{
  "intermediate_size": 576,
  "rope_fraction": 1.0,
  "attn_scale": 0.125,
  "bias": "none",
  "init_std_up": 0.0436,
  "schedule": "wsd",
  "train_tokens": 532100000
}
Each number is 500 + 50 x the weight over its row's rms, rounded and kept within 0 to 999. Layers, rows and columns count from 0. Numbers have three digits each. The size before them is the row's rms in percent of the matrix's.

# up: layer 12 MLP up, 576x224, rms 0.309, rows 460-534, columns 112-167
# down: layer 12 MLP down (transposed), 576x224, rms 0.294, rows 460-534, columns 112-167
# gate: layer 12 MLP gate, 576x224, rms 0.29, rows 461-535, columns 112-167
up460 096:467491455477507467631492446465468418476483502463484446511549501440545505594490506479490566599495468443445387582510535499464399555594497529543423545507404468466540557474
down460 096:553528419543438505522499563479483489556563531530574508523512483553449495460485581445442472566483448457573438535548566435462469459466493480442474527487404552531545502538
gate461 096:500560625515506552503504502489489589521546571547572488545500505502409524502471497520519453494553504535438477499517442591496555498498497446441478486442507413503455516538
up461 096:401482466483468481430556427494472511486536459530499497509556462628373365548479484558428502519407463506552545505582494474528585527420421441427526521398466535512506552433
down461 085:511479464464448499484423576438496448519454523500488502544480533493555524515447592459513582500470496500446551497463483491506512534479466512490585490579530480495526517460
gate462 096:610514522544536483549565519463469486504543541443484456539494505508502473336520496590473494492528570517526481482486478554397528431575503475459523493496473562506476566468
up462 103:430479488518438547575475545494487499539545486593495480532516449476452471505466458480534550510455459593493447476485450482612456546521580464487528498539454519485518402544
down462 107:501544577504568528515529548495442503466493563432487563482501380468430458489547523495533445447414516485500533622479529372456376504456438492532469501459491428504492414535
gate463 096:525455465447493529516550499502594466506433614486482451478521451476466490492479456526459491491485520461555443434579447631435467451402595532405522474433521399503487477539
up463 091:526457607560565422473512494545461519550586433458486566509481504521543507556576488534426460450461448554498506485441603473567521492553438461555485438432570465485404539463
down463 097:460464558662561507594498514455494404442511408497451559477511476482380429501388520526526469509451518462529500431582483509629409542481489573566465453592501529349606470388
gate464 102:527510525518358513390470515517538476534461511521545540434484543533552473475503642508417605441423533520509487547491631548483409533556504412496456512453603505493455484569
up464 100:505452502450522394468461505487527424507400453482598568585576523494532543476479530505491432556420522563494443534502541539473478481481506493485533469535437516485544469542
down464 104:553511513418459563516512561477453449563401468628420481520348503470559518486468521555494476476461423503463427501464491576522548509456498572577531529582447467491399545524
gate465 104:511461449512521491530548504478494526551460497449530507521496480441530551501493546563524528560445552468497502408382528456515440519454586430534491469577525448471407399424
up465 108:432466561568489467456511519483487492408554510431484562410502541560543450464538463417392500450426547570565477506583576448510532568577398401449458561543487584568434610453
down465 104:438500545522471562579456492503530547532469520564484484478472439495452472510407458518547526438395539550538484542562481434526458581407450557518534514586451433399582417394
gate466 094:535459446462531467537445471436527511562487576429578456481476547544510420571477461484519488459559513460495514532424469455488515447501531456522512458578527484527543547451
up466 098:528546455466508475573521471579458489524488500527520398415470463523445453481538566482448488522569467422478447500449524464488615443544511448487537457556529543499518539533
down466 096:489419510525478537477505391553523474536476427501475502475481508399592540518513579502492501501536432477489453523570509632496498502480452533543499481554524541511510581566
gate467 096:555545504499556510624566485501568414420580521570463518506579535559457493533508463463494415527489455520596481504479505577418485515509513402530490446507488496488531457548
up467 096:535451504385516583489500520493516413396535534540507488464501462508456525514486441582481406522542565470413611505500480520545505545485464447467345537526422573550450552555
down467 096:503436457447428447517546508540560497568521588592475503508454497519518424432485503576517497417445534553456552506455499517426523474433488461442472545501440506488518493418
gate468 102:548545507582455520517511449492553542548639447598529375512440523567522437465650460504525423480483468529492547505482538497502456485431385469548566485467438472459479481573
up468 104:491500472485543528508521546457461475418537533495526578502383526433480574535592578608519487515506485487454556525516358476522529549503426538449372458530510477469543479520
down468 108:473517488510573503538522436559476459553457483443491459468490586432421587652494547500455524436448485497491554484476405490552593483510476559475468465498544543496492487489
gate469 098:464516562492478516485494376426488455460478496654470563513487563558489479514444544448446480547457537576504474503452479511517515488507524529552520470592567490572506448501
up469 100:506495539558446480590408519460504396497479542579492476452509467537456527408504595533436519522487550445519508448426471526525383505474446552413427502369376525561458499452
down469 104:511514572506538485463433469511417562509433548549505513543565497455540440468455436523618428534554434421456501504470563484570496468474501415526536514490407523574507521498
gate470 097:483510487468507475579409447563555493480515446501422456550485456561502510538574500573457490513540502527487496474555527483521421493499450517499499504444533437472509511528
up470 099:399612493552561473493445485595441495558508530478412548476601470465475449427564458547410467620526528545528552504543477555488474507452459451492435423519537449504623493563
down470 097:548506541529435410629498536511490428417481511462465476467457463480473565538456577500585511410487461543450538535482504489535489507507548525511565480481452467439497509527
gate471 099:500560425448492549551459438477435432545419423539551381607527518575507425497464421530490507454474467534609532541521479445533458578527480524471484481585504474470471515534
up471 101:440561544470475528540494515500529496448516492538455460452492431391458461494456506502519512429612438536492537491577546496511485537522636502559560478525620488452610477484
down471 100:499463549486461416499473505358495537480443475489494446406523492434460491549569621456524528505428442512533475527416464508453510486506550495519453524539542469479485507430
gate472 098:454605514531462476477528491491489493467447543417481421487515418502512537515488410536465562524559527492522484519521469435468686425563520488513490519554409465572550515597
up472 094:453443488442534443490461464375489493508502458493442443506471521460497415397414545425469490545472519552497475510538465576445436563503595464453527447527526488595530466451
down472 102:521509428502495498571465457512495522513509503551489540550465466495597494455479597498547455468405540522505485497486569563486439499418506601620546452465480467525420519476
gate473 106:485423497485551469473451474491527547544463583535633542421525517597372481461416535512527517439524422437555526497547542505493636504541465498529562513481510489499553482363
up473 099:499387506571559571473514520563558538527526504495480444484488524505447562471532496540524521558550529460458468579520492400435617482515511447537489575476548475549470411453
down473 103:521455420510585467499501578440514462390514460590516500495406523470508514480486611516493475503500474505495525538581437554515427472512506482567502551371481485438468458525
gate474 106:435557529522478498517487529478523499463431570515486485534621486486429496457498547514453487479583525491492514557577467498494425504460456433485474437407510524487490485427
up474 107:435543394499536514561495561487480531423539476513492503454546562495523475487565513547480521525543378429562491481513458419547519514444529528481529442496555489470474427466
down474 103:451504514452504507541482475544490483437459491493497538550492487512517429536527472495413471470444525458521481526522437543442471450519541497463581498464536490555465565581
gate475 100:562489473529432443495419505483438516549502467534540499540513420507536456526587568451517564468585438519561566531520477502494549488530512484605570473558469536505525442555
up475 099:426578595510571526498487522458472465583428556527506479468519495503515499509551392491513532507526451615468545517473505489481548464426450569495560517524509499479596537580
down475 103:477518540552597522523387512464543506474469532490448458542512450517497551454513508418608497583430497521425488444437538506564496598479502501454568527456572518510523476478
gate476 093:484443549479557495448423515569506501459488544563524504554544487490480471555491500440484530486462476525428522517530477545618534585542381523418408564495549461510651579450
up476 096:394453503427475633473554412442565514545542527464573534520465458461402603456460491626593561491416449462494478444479419528549413443458473472508617445452541542463371496521
down476 100:625581565469587456483483503584549501541468565554457484505573515544596444562458503532416435526556427487428479447499434489454481511569488485476506523503527532495477535509
gate477 105:561543488531514503513435405370583415531479485529504565433428460473443407534492441527543547418494548568468434518434541480437557524471534482459509585500616538471560583456
up477 110:544534456507479431480524501512527425513501515488586488461386513541481437559466486529443582449453560559464525504489546484404504530488449460491534427505608534465540515529
down477 106:508526456541401501432455476476469456486364513523509564417432390493535482610541554453507512616545515507549501483448548452498518511538424603533482555533501507522461488490
gate478 096:522516470470471556534516554429445494446431546462571552482558545477466453542553535505450428553501610491448547495534497533487519498565528463468515483457576512525510555559
up478 089:551484468470495555580469478446496554499495455588544523511609475538399467472459498518465471533468496475366482479494481559505462502539492503558528518569593457527565514589
down478 083:479490470379403464453514494486493462487560450528446554489434513515584534412405521530480580428446500451520490545411500434524487518438513611471524533440526474435553492451
gate479 097:570552454506564497540530481533456456487547532520475530514495489496491484429508515419512507405557541555603479456424483513461516450570577448596603537544532475580534606455
up479 110:481471539576518599510421482446464474403515520520478568587421539615482490448569519470399416557559482448431462504611559615463551570570535440582396480384495432501569501560
down479 102:412455498457560462478578414502527558475560482529501504547418537419473504526521510548555556531478513568546435561549509462520403468459463553619419556612546463553471479414
gate480 094:561420478473466468508438547468523499440488471428560463520532450475473452512584477522644460464555484437499515439429465535483517520630539498484642455502530481549452545541
up480 100:558414469580520449503444465435516441470555560462412493434534549431429563528599402463567465499475508440434459453497592525500420473533502493457517481493507481531530480500
down480 091:546391556461522461562544567515496469489427402455523463470534466419468514489518546596424516395376523553532549467460519457512520450549404472454365573634475563486516454524
gate481 092:548429509537521434560449526480425536464508579515383469458541472541508411571532448500462514476478492571532459547404501485422378593484551511571427480509529547498473446483
up481 096:500545561548440465461456548477607494538462482515375558426620482528503493426500579515367491547459574509508470497470475604469480463466515442472540475493559484586444477476
down481 097:503454535455500524528457513553554509516515560552589453400515548498493497545451415484516589462481328411531544541500471389535461438391466540500533490517419510460397544493
gate482 097:537584437522537481564518453504484580521496508545543613529543607502606477440456488474471413513553504515492464524525520512474428491511599465539464577508427495359486649499
up482 095:415544530544558544554513558467487530490421489590569482493511528448531502446471539571469378499545577482503501490510497516446393519522471476487587505521439508540571531452
down482 095:482527522450436428466545428422522458510526480479545386460599487477470458531417510457499439429446598587397512468471591513530615401476464550555539551495475519549492489454
gate483 108:542530536543522524505468518532519452582565491416553494465524517515495483523439583500514483548469535442506556565471504434495586442481464527597480461443477519591492458567
up483 099:412603434457510481534495562486487519554499485501420508420488462466478515507491581594503568499526471471550559416404441520548461586513475500509483461492509514429520585503
down483 104:387437575481492509505548487582433556449506448419520476526531475486439575537449524411468414505519464501508412437454485622568624532528527487422409524544609462481528421517
gate484 091:538456533513506327515470450470488431511480547559531442469566541575414388482515454494509572437506499469455485533442523463495517485473397448472365501555502518517561572582
up484 090:470470469518447612509525534511479536548531442490423449583423481457647504428479437530590514590540520493549543511503584507469478449581502607537535420471519561517405491457
down484 095:581450575557549470533532494480561400509469521570513416523508564478492495501556599502489485448413489535544574555515473520527495503430505501487455486394519571493554456504
gate485 100:536516458524458506580527550486528515537449411435477502467427538398525537407551387508381449472483531492527524424527500493496565443467493356557534510471525514499462530533
up485 099:462561579510488461575455500502529481457459460599560426507475608465443540447479398577399623528476491535556499472544491436477446515434530437488444499438507542447495439544
down485 100:496487459490500399490534530549577508593467522487485541567401497411483551564523476508517573468537538570538564461529562429495507457535483539532516563447469491415533476516
gate486 101:487536441548477457511382541514493547515506487473436459440372438464534478529525555536478393442460468456513510484515500540528591477550456438556445479504473416526450450546
up486 108:525460457455510547576496529536494513457474524551504476421445443544525516516552454589537535504482447540538435523462469435577493347588525452533526524572445559510534469446
down486 096:403546491408511476536502572526558457511437438382498560516584479507484540604599545462432506516454477423458517464546507525531478477541475525464599531565539483618526506567
gate487 104:408506515588490505460393512491509525481473554401409543515478453500527575529518587547523475539540499471507468543498513449443548555487499475590422487540510415468573500422
up487 110:580504532538430530413585495466457482474437544601502494529525496529481435435551363557476532507398428387474460509541474482451472621434460487476489537531484521526521494513
down487 097:406449507403538549533515526472516453563596465539474510602577555503456617530470549534539470520551563514562468461520554518538481440521470493411511595477593467593503470526
gate488 096:495477529476545539531437476502521516535503514476474471451435503425522617495456522523508556459531437497571500581533545527427521532513541469561596487500528498511544470554
up488 089:494481447491482478549581470484472472466493458519499476472532531528457404552499546424493449491443558481518474465504406461618529496564579481374448552512484562438510533485
down488 075:529527533513545496452404561538468507511544483430571506441471517468616416410501543592540487442569472491555470559515505529453476501438476402564588500464512545489495583487
gate489 095:495457424556492492492501502518525561536417611538436453438491489498516546478513487525481519527553507503497491479531479581522517419445370434468425470556480536450504504561
up489 095:454542570456538502594460480543531534555481525524564632525439536554540522485447433495453596506494566507453526622516524517469436552349501546585472443563384490543482503491
down489 096:567462536503383467518520431512532480509462410400554413506615465391462586500508488492535505450452568545477499479564421494481520569463513503454466509519492504504446449447
gate490 100:505395523597486428453458480455533563509561441514439511479525526480481489501462388476459448456470529491557483541545495573388527477552402460445462514567508455498402513615
up490 107:436495449534502529536562455482486508549493532487471499463448568579460549537577529487604476525455455526491496482397483471451484490595546476474571507471551477484487534555
down490 107:510526431462511463482508515533480465558559577601437462527523532474510515580506578535478561505449514470534475560492455430527496542477514487488463522500440468519520501424
gate491 098:455456449479508512503461452454499496642550544623562557529498498572451554506485484566540510505483366519538489540533487529474454527502509466536457474502511475491543670516
up491 101:507575561406545558507519458506491595459461376566509461501478538550543551558522487505495458386547514522566499462429583650568488476429490579461424516497445449468453515441
down491 093:519419462402530384549540591444499414602470599518428517483516550513569432488510471559524528519426477580471540487425492444521568399493562493515513475462525509461434506565
gate492 097:508470501503504525524477454505539593388347536537476512504530477537530533470547491470471447473521495554525392545453550426395487505485525444545446495540519523492643493522
up492 104:573464560498534481421590476443470436471540468485491580499541502464505525498470530443493534459490518567578480490560491502550489554459427378548534514430586463567488521573
down492 107:502532538435514508564471425498496434457472571528534451514496499475547442600509466558480399499472495423506487532518562535531458447491519453500528465492561504433470482550
gate493 096:558519404502505626497460522513483428549475504440527470459526531501444438537541473538596514535495506527457513487514509454492488562486511563580512525479470547486594493492
up493 101:556492470503573573504522568542367540404486540517422481395516474460554603527476436484536462510431482509503518437457475463536511530464466585508543503424507537486509358469
down493 099:442502548545599477503485553474475571509459444602517522452538481431477543509546542584484453599501577556462474466554515466523568498540440586417551610544447455498502451497
gate494 099:528428526524518474424468461461567524424494502493413472492452447458455527535545642470474535431471536548434566491461451492563493546450459439489529453442436463545519427628
up494 104:443412495513496458490461585607490562467360593413597521536591499569523516427472525427455589581474534605455550484455471457483517464493455508501467512468508527505608504507
down494 106:507409439465474468551540510473510502508543548488534566494538470534478427502600515478509563421557469476518475548524573420518493528530364488496533545527473517463599512431
gate495 098:538429485490504538434509493535502542407535478448510461439494496478460593539569474580433524545503549491488509428401530434585446510551434552518476532451464398512528454429
up495 100:545472543408372436478543533545474445572495466436489490521589472442527460477501461540524463449465587459463536404572494468436536617454496434522463462550458565580579521468
down495 086:487485464499550417463463524452574464485548459589443535510406485469487567484454483507463480532535413536450510563485528460554480410543441602557527528433476494444459539472
gate496 101:488528517502573496537563451494524485506443506547561524519558568449615501527534469500516544611564562596541537424611521566470509470510447435589458468490521583483543495514
up496 093:501450553515496440433455467571430594508507542503585436490539490430377495507474603445584605521377463461551433502487498513532447575458560435484493552517490526519471513466
down496 105:473560434632533452483489449442542456481462470503489554495502444475558503457516477504562590484602600523531497581553500560583546550505509458559546596415511474482478435450
gate497 103:519520491529534407558492391549581506345410481430496480457581584575464431492498458402433447499490518479468497540621488508545577523498512521544491473447503428484442442492
up497 104:507498570476578487559467450516433522519414493584519466578546470593446503536546463477541568474547604543497507564527479601460472483465500470441301537544527496479509452432
down497 102:401535465509496581421473438502434477614449553489406524537469455608396528513570498471418566505576485512482491473473433508493506503451534429613593494509554527532400485480
gate498 095:560519387519502464560506542471534503478470472507569497468482482561468537477473584449510448535571495488461444498442459566504523383541452487491449354531428483475471457398
up498 097:549547508524535459517559505465627491533501481566453533518475454502544414561541577487435525489457443440451509472557513489464529502453496577541434567501583525460513477360
down498 097:512505497509524485473443458503512530513436444417520516574513438582554513462465484509531574431504449514501589431474449503535471642490554503561566490542507399492438484567
gate499 097:445475444428475470508468599564452421403531503466501544491418517488513457466503514595483635506535586554490496652528408493499535567460452493547592525512530603542547521459
up499 100:556385490479509491519522442571487476564523470551536529530462521554487552571535431547392521469369410475465414514475521403482477517431484428468554487562613455451547490425
down499 099:598558555548550457544481512587486601476445532542366496577546507493463444528474479485502516479539587524496503467455521531524497476490668498486504505483480525452488437489
gate500 104:545465485453501511522486490424452505396549522452428477547551493547501563402480554603580527498560446499581549460509556507476521507475434376455595544440481542508530407461
up500 113:535458577555587468566458492459515450391526525435487386584534517499505460451558532486536514560521486493546561561555648545510415516552417534547487496540455513431552568485
down500 116:511508598536508461501448394469534461429489530504495413484538518450420448477589391479518436506620553519495555517497570546481439453452431525489452530524508547443472548444
gate501 098:525495535577399468496486511445529446479502536455442549439451482466415462495509496437476535525463479471564477541534531547488536473512533430475518432481491478436530448457
up501 101:468477521525550500475432485578490531514501514540499520472533477476505469490546513562543458505383587542351577499569506532547459523418507461467493478534499600484497607518
down501 101:479431510423519491501518436553452499467518495461516553513504539457469483436537520465474419467545564530482532512566496502482548503421468583548405435453440554492465446504
gate502 091:501488570566470500501497416560551502560538515454473530424561551543482496494543455568531505554499546601451508465373464527500496559526528456511515575573535508549544527447
up502 094:577506446461371455515507504506500490466523367427593437524472519457513461448531507524560464497513608539579510471441500512484482474499529514460464467499585464477579485477
down502 102:522510414525521545488518583520553420553515549520442458470500415525524462487461530571539481615501460459454490489586481562541471531470445562537567555551514529533575534487
gate503 099:518518466564490488572466547482441500541556411496605484401430515546541549567483517527531531550491475537499460428509516586529592455534516525506516548501524466515581445476
up503 094:473538501483579452496490424475527511583584553531445517471563514574617507467528423434434502513485541498578578502421406521521501386483500485439530612438539415485474471483
down503 095:519447468433505592500467532459539502573513520526443504508528488538474472559444564416480591473469478481477444479560495551506418524471549486431509500458499595524530476462
gate504 102:551513416484494570393472437417591482483513495530578473444597582528512497577447516577518507548472458535546587494568353502579555486522522497483437466497597532457490494476
up504 103:434570462527450560509552469581503475505626532457540417608434506486527496423510489497527507610486480385543505515433464529488615524497448494427588509548505457531539570434
down504 103:439443448450503412431481513429452471462537446475515442539523608439486490506539488523504550501534470485538474513475536529579433489549397423493466565474471595499513558406
gate505 093:513485410484560535472540477483604534600481581499505491497441547442492466526477563527524534517454527579514613438561548504435526500498502554487504539511363503522508502492
up505 091:623509434477540487501540470559531489538534458503415556421466518472519480566547436508389518480514509492583467532527528560443488561458491479486442553349490474553592482463
down505 093:529544407513416470471547498481548496482546461504558449508443586594472470476478478519469487494488536603516538399486630494575491488576445475401448521536420486431514508466
gate506 101:474485512488472477539477519537512550480555527448475516559557513508507542468481544435455409456584560446484469487460539572489459571496460482416502503558552517426492466527
up506 104:603509509519483583470507439534465382531422496548479515434524413450596501498427518522472517450461504546478469481496442502509469524442528524488602504567489473593483508493
down506 102:421539502466499531461475464468527567435511584407501541626449482476556455588565507485526518542586544450427472576374521532499578538455481484447539427475642421484479416393
gate507 103:527471520418532548526520432504513468584467555496446520393441504402516499414495474535452522483456489447502560493464538463434472525434496570539520440550539488459555568519
up507 097:510487530458521474452528483546431492493528466436459541564538517525523514511522504495595467433430495555583437510517532478569498490569533402560522543569589467525633428445
down507 099:494435442521529524544480539473510455524523477513428447531530496466503478607554550541377540419469509483583520499599509479476472502535576495533488529488463509549525497510
gate508 102:493484584490533552426539578486479480481467576472447519519467509375351514496513477596467530562497473547548543482522457517491516558519477419529511417525481470518449470591
up508 097:490478510494555398511495571468565486579539599502469532397502391350513492421449511473483440490443469496456460433521536490521457482497465509501539373512453517488501497513
down508 097:489534548469518528567421558462483529503561442541574514537470473588457502442552469503490528510529540486501460554487502460430498449587631458539488498460520436471505522510
gate509 097:562489498507609480472402480490527495485507468536539553553558486520473488506516409557428530496376545454474515556604537489577511499562440431453426646416521490571534403503
up509 097:545391488520407506466505492649516479526555439472448444505530426494489485511618537483555505461463582603448451639474489486583506465520528516471507488445638512479437527437
down509 099:549524471417527515524525426468499550494527483481510489545455527456496538557483529500437507568577553482502469429503544491437416493488455502484545495481411447517562481442
gate510 108:511599460562460609542461513443454448505439595407529525484465509490567529483487534459499586599418441442529520494439431485447537489504586484529499536529501563407442456592
up510 106:531519534421491444528556475616470583489536531507465512540490484520525592504565517527615479410440446557610470484460425549563495588476437482427581467488493565508493561531
down510 103:432598601514576485542596517493450545552495553567472442545447516491597452572539491478525602546528490493482606413452507546514401445554460536564490474454527529506527527528
gate511 108:382488482525426510454436506540496428457565571479455466501501499524516580495466548579461463510536604511501561463452501520540523587512523496534493438485540348475531477501
up511 107:487535536495468504439501441456429349443547508527490524565576537516399465579590589471540506525459435415544542449480404553448504448462484554520499491478552561521509554587
down511 112:398518561539517508519500538395456545480497466406491548412566550484479526537479582543541508553543530591524492562432429518491485514527508493564445553472425454565546501532
gate512 103:487487564526516592433524455443469527441531549493489531535440553468572541473473485502457469518484498528593425475493514488549489406496495479481538533479573441479472497486
up512 097:588543501535551508521563487546598565505440514475495471546429498467471517473586418470454413555568540515531502496491461477417467564535524574518523468384429460490468479506
down512 098:615492465492505442498504495577431381480454553518557508546531498518626501416581435415587529455421481509425472592453483507453510526538485448534426542551546445548489443413
gate513 103:595332498515463467448521619454517448584415456523532513525506556467449527571562466427520538504500511513517407443582463487552447456458500486491499550540556566486437418362
up513 104:562478495549528516559437511495525541556427451572458506529430475493425541554485466488438535562444476525502485531575551472493579549566529531483479396521469392438506521421
down513 108:475511498443598445465550501448591519523413562463480517418470482525540511476443619398473492554355585516488516505460459376525634480524447463551497573554612534477445520497
gate514 103:421510489478517672457469496567514483499389490550517520559543493467598590477445446514582482486579518357579404482534515542490575470576526484547459449556469404561435500437
up514 103:443416488479485565466559497492503599487492525462496531552554459498457512464414602469483452534422569477538516479365428532495533408463551466477523473477528488488516496395
down514 093:449565457470511499514505492483503548488495488582411491480391473464476584499589494480538552483467504564410504664542485517494462544508452520519544504495442554469457415458
gate515 094:584529462474543482498468513543521458549524470532491433400447492605555435505493435463523412559482498506384441421494427525542583413456391473506437458536526442466527474575
up515 086:536484500501501495587521462581479503580550436538482477474489479515560473481487506557538378550555466505390531466529521527563618513483523508527480412553411491473576508501
down515 094:474511633526535463539496383474503449455504424429438425454489504467524523464414555406473456485565582534417542527615550528498556456487464610578476615480495502513569481479
gate516 097:522520467522434579467515456435546480461534482505470525455446535425524543526506468501506575470517574490500496444494549475483565459606487519514577524508538476617481456465
up516 098:503470565471547505507567479434472463494561469571445535537602489534527486539551450413457506575499492521470529505441483434543491549485480534517505438483442550565647583556
down516 103:511447509528520453525508577474535422482469413504543589531533532446660549440572412517487419475476500503454472623547490467511472549452534597541443573554465491494482579570
gate517 101:567522451532449533462469403443453557504463462504460546477551555435505613511478545567439591440545587483530463513463476590509423510490455522621491510523491481472587479425
up517 098:525432537454476450449510491576507516503595569498524520569536444477492532492519414506453478508542551481442506549539531493542466564494421524462538519438546553536516380494
down517 106:546494522504522365491577607568533532513515530521548500546492452430511524514494550530540471439507455489466490565487512494515506493471467449450475512498539476547422386452
gate518 103:466467497422454536502445560506482604499469467492531527506480455502406436491535392564506449606435642519434464396473450522464469436538495477450389519539483549475479473584
up518 096:537559516479479523466513355452479506416490501464500500478414463437471384580540450480538484512514510505529546550462529416473477556520548508505506456525368444596559458424
down518 095:467516478499487491610543509574499490397489621496538500509492422423533472491478508489505482608517508548477475549583498507487566579513464520576541446486460536411503494508
gate519 108:446548466522496510377472532477564428499533525582470524472559467382529505597412529483472419477492469521449492526466492442639486496460499431422450515464466496525477504498
up519 092:534400512521541477502527562510524535439516533506492496502475582534437472483632534497513601471515535529555395538470503541510535539471471577429445562481545518499460526531
down519 093:417539557558532471466432536464465508533523533491512495505500459557419481529542515496500431497388520505491625570519519467559446551494591515523445641452534511570451451555
gate520 094:496492480534414510477495532505474496445464468575563582534429525517489493446473533460464521409542429402531484507497466416409416465368411567511486555550535411467446510513
up520 098:543576449570455377494483535503517518431545540547509499552410463530531479466602486433461504513529585453564541572576611480551499515415397583475472457449559404467520451496
down520 100:459432469401508439512432436496518451544446500542444435505502395594571406521527456518537408606539471538595414567539529546444518503530491474580331566491479504528418554565
gate521 094:443565432548370509493534596564564493546536500500534466538466553499493492414533539422476466584414472495602469562533473579511449501479522480549514483509599468446466492559
up521 089:525584443430462540604555575450490436485501524516460540496523524500580557501578573472540436472501490423483510421512462482488476457476558511472481487470496557503571576530
down521 098:558512607486590556473425540566479615491529519416584443476592478507521518517486518565477495527567447503488453487564443546581490529552469519548502468438428449514487503472
gate522 094:518557523509517543563557487528551616471553442417361562477498431453491417461490458478518457518421515552509504418536572523513544523471432503346487532452523508541505590509
up522 104:582488566516494484485541556472495524538531551542520505549477542431511470443511430590486506568473535444399446426475441372561536599526494405493557442593445483516472482538
down522 099:443488478460485505466493447433482469470423488459522461499497498564486536498534513530472532516522555475563509521460485526559511540527622543421501520489525521423513497493
gate523 102:514496525506532548542508506524448552487497487413480449526571555531457539545494602393592489517515432521374581546433510553421499419528516474546444447575422465510560484474
up523 097:509495607437536522477530496501567549533446451487590365372538507487518485472462560537442522506521554564521466505542403416504473578410537555464473450485561438476485461439
down523 104:458437523486465506485490372534430534457469513448419516465496534507478551579511470417442580452506491530466480471500471446438537412472433533522474494576581464425541530493
gate524 091:511503589586444483592505560582491477456448470588493493519490515508573535507554513505506428550489435512551531505521508401453597512485554513460575414496490537548552547528
up524 092:444531354499533535471520432533522430566481518453523559495495430520450484515493453432546573554531503500581427457579443533510434458572355442598554489544484466509489479571
down524 100:480458683513553481491605497557426409534424483481522501515491526539514531478442368546483445472484435523452600498551482544552540515443515514440443535537504572506573458526
gate525 104:495483454537446439464434621493522492517544483446474483481447466442477577480433597454493502514515532550497382422556530511492517442491492453529430476462433484490546510519
up525 104:478451473576541605495506588483491474516568499509498496533477438529536502454578488536488545621456544599551535499498543508501460499457532483471462509414598510428382535482
down525 105:596525547594501569576511503556434460470457481432555425472493533530437576433509535513479464495509553493560539560445519466482499484501540477593527497497533486484492438595
gate526 105:465558534564455547550544468464437559471479521521456467527417413437570365548444426557513441560492572486548547470480508559508458454488524507559575436517532406529491555551
up526 104:462466480510508466572523460567504463572520391478519471441416456614541523423594574467552414557412491557421463473464375409528517502549483450381451483525484571474466516509
down526 109:452459470446493496614531501441638483447459504511536451496463522406487485464473556483434559527563455476566562457490537471518558512414454508538530431523423552422561518493
gate527 103:505514513461486594498409550533571513409397388480436452486557501492553481547544520470565421592528443487599481539577522543515504613501438489539487482439540515409536549462
up527 092:486488555575482540547571604601544540558503477460555516490568445522493616514579525436553465498456493502552478416513492529503487538532547507495576499423594573599618623473
down527 098:481505530517540486512480524453485403641461647476402555476471473453484598525543427488415471479572508482434539504441526491479488554475451495573509464547489437493517498575
gate528 103:572475487529552532502454524523435556498478516501526430581475446368516475494551511532561485499483441473459443563499455472536489562483591485563396504495482635496472487512
up528 103:534517434508473551549537521493482442461609589450512497517450476546467424589529495501483550431498524464530506498500436539446524515481526429521522589483465508437472504507
down528 105:473460516561527537524542469478527527557413515473498461589494502627509507521576422494535582496485563537468459532514588507471540432479569478531487459453523462445542458543
gate529 099:529394472467513612508475472556500460473374393538497512492483530441460550505509447465538522482572391455530462565423449518531600499566484441481465478486464564527522485538
up529 102:498523498505516476540424590511456557478503501483575492494485416438471431507466468564507489513534553541397447527568491619575459557532427508517471479600416647527470587416
down529 102:502480510478499436595449522458547397502417563552556559461556515480491521473469549495440550547469570475452469557515502371483493496383474517414512462573446527505524529566
gate530 101:501517491541552435386612483665597434568502504476487454500523555487452442506452387588470505621524521559448525464511516561597452468445487500514471512498526445501503546548
up530 102:486519539477559543527489470448493515560523600544470441528480497467507426483517466452426519461484465612507506517487575525531363464518542493498437486490387500414505486485
down530 104:485419551472508497541512437484495457445461488527444509533558436523522474501473504444473506562494535515512568426518514417521475468583372523463445598517468466565446464560
gate531 096:491488488486463535454498571446490457523383479600542472484450531466491480444443539540516450522549454408423550507526479458463461524562470485581554376519511482471539454532
up531 096:516544413523510516473503523394513540512542550482444609584574467513451490529461527546493502584544568500503566530503560540572513566429502535514491566560495570539456515472
down531 093:489418517543491449434484519428629567535559514436429451504472408549538507453467452467537501515446506458522506501479473465432491460547525556518567519611555419452524439505
gate532 105:501534510477561410442498470505544402554479515484410507511527500576555479607487584471441472451469539412586539583513531512526480475563446422534576547477481485519469516466
up532 100:539546439480442463449571463495458492508511482553494470579502459536420482456484429473485499414584503376456470437439559458478528502467552555517544505588509594497540456493
down532 100:405405477467551543499512521493510441483444501447485573487466559466483495526540446464496462444515590473513482453576552539570545459563546479422553441475542529503531457438
gate533 097:479457604541544452506588487369510425392461452486440442404504564544469540495464430454571570503535443514530498562449517555465465442451574556565526571471554486490578422584
up533 103:575437559509460602450524521461449470483607497477556439487512467513470488557566462434505585468539555541614472452410574610413505490488499543477526442520557541560469501520
down533 104:525535487566508545418506528514566518526439462536576591494595486550472482592469487348497505604421560453563485492496531541532465453418453540534497458431452526489598556488
gate534 102:527540573442512442550583365421521548488454511573564437483468666468537579445471492537544565505519487491546615515438590524391567556460498558526558484546527540468490429491
up534 112:601538504406506442470487560526500447469459528466475423470477457519516556547440489587500488585493453486507519501617448461477454517502462413424512568501528481566588470450
down534 107:553487463560489501389502472403539539545454539555523505455482493451460596507424541580530512476494507506476593599537587478601494497473530500459503486468587513457558443495
gate535 105:353515481422421615440441525558550622504473442580438446490444564520547519456552428568534462495526453503459510525476414506514450477438479504550512524418530527470558489528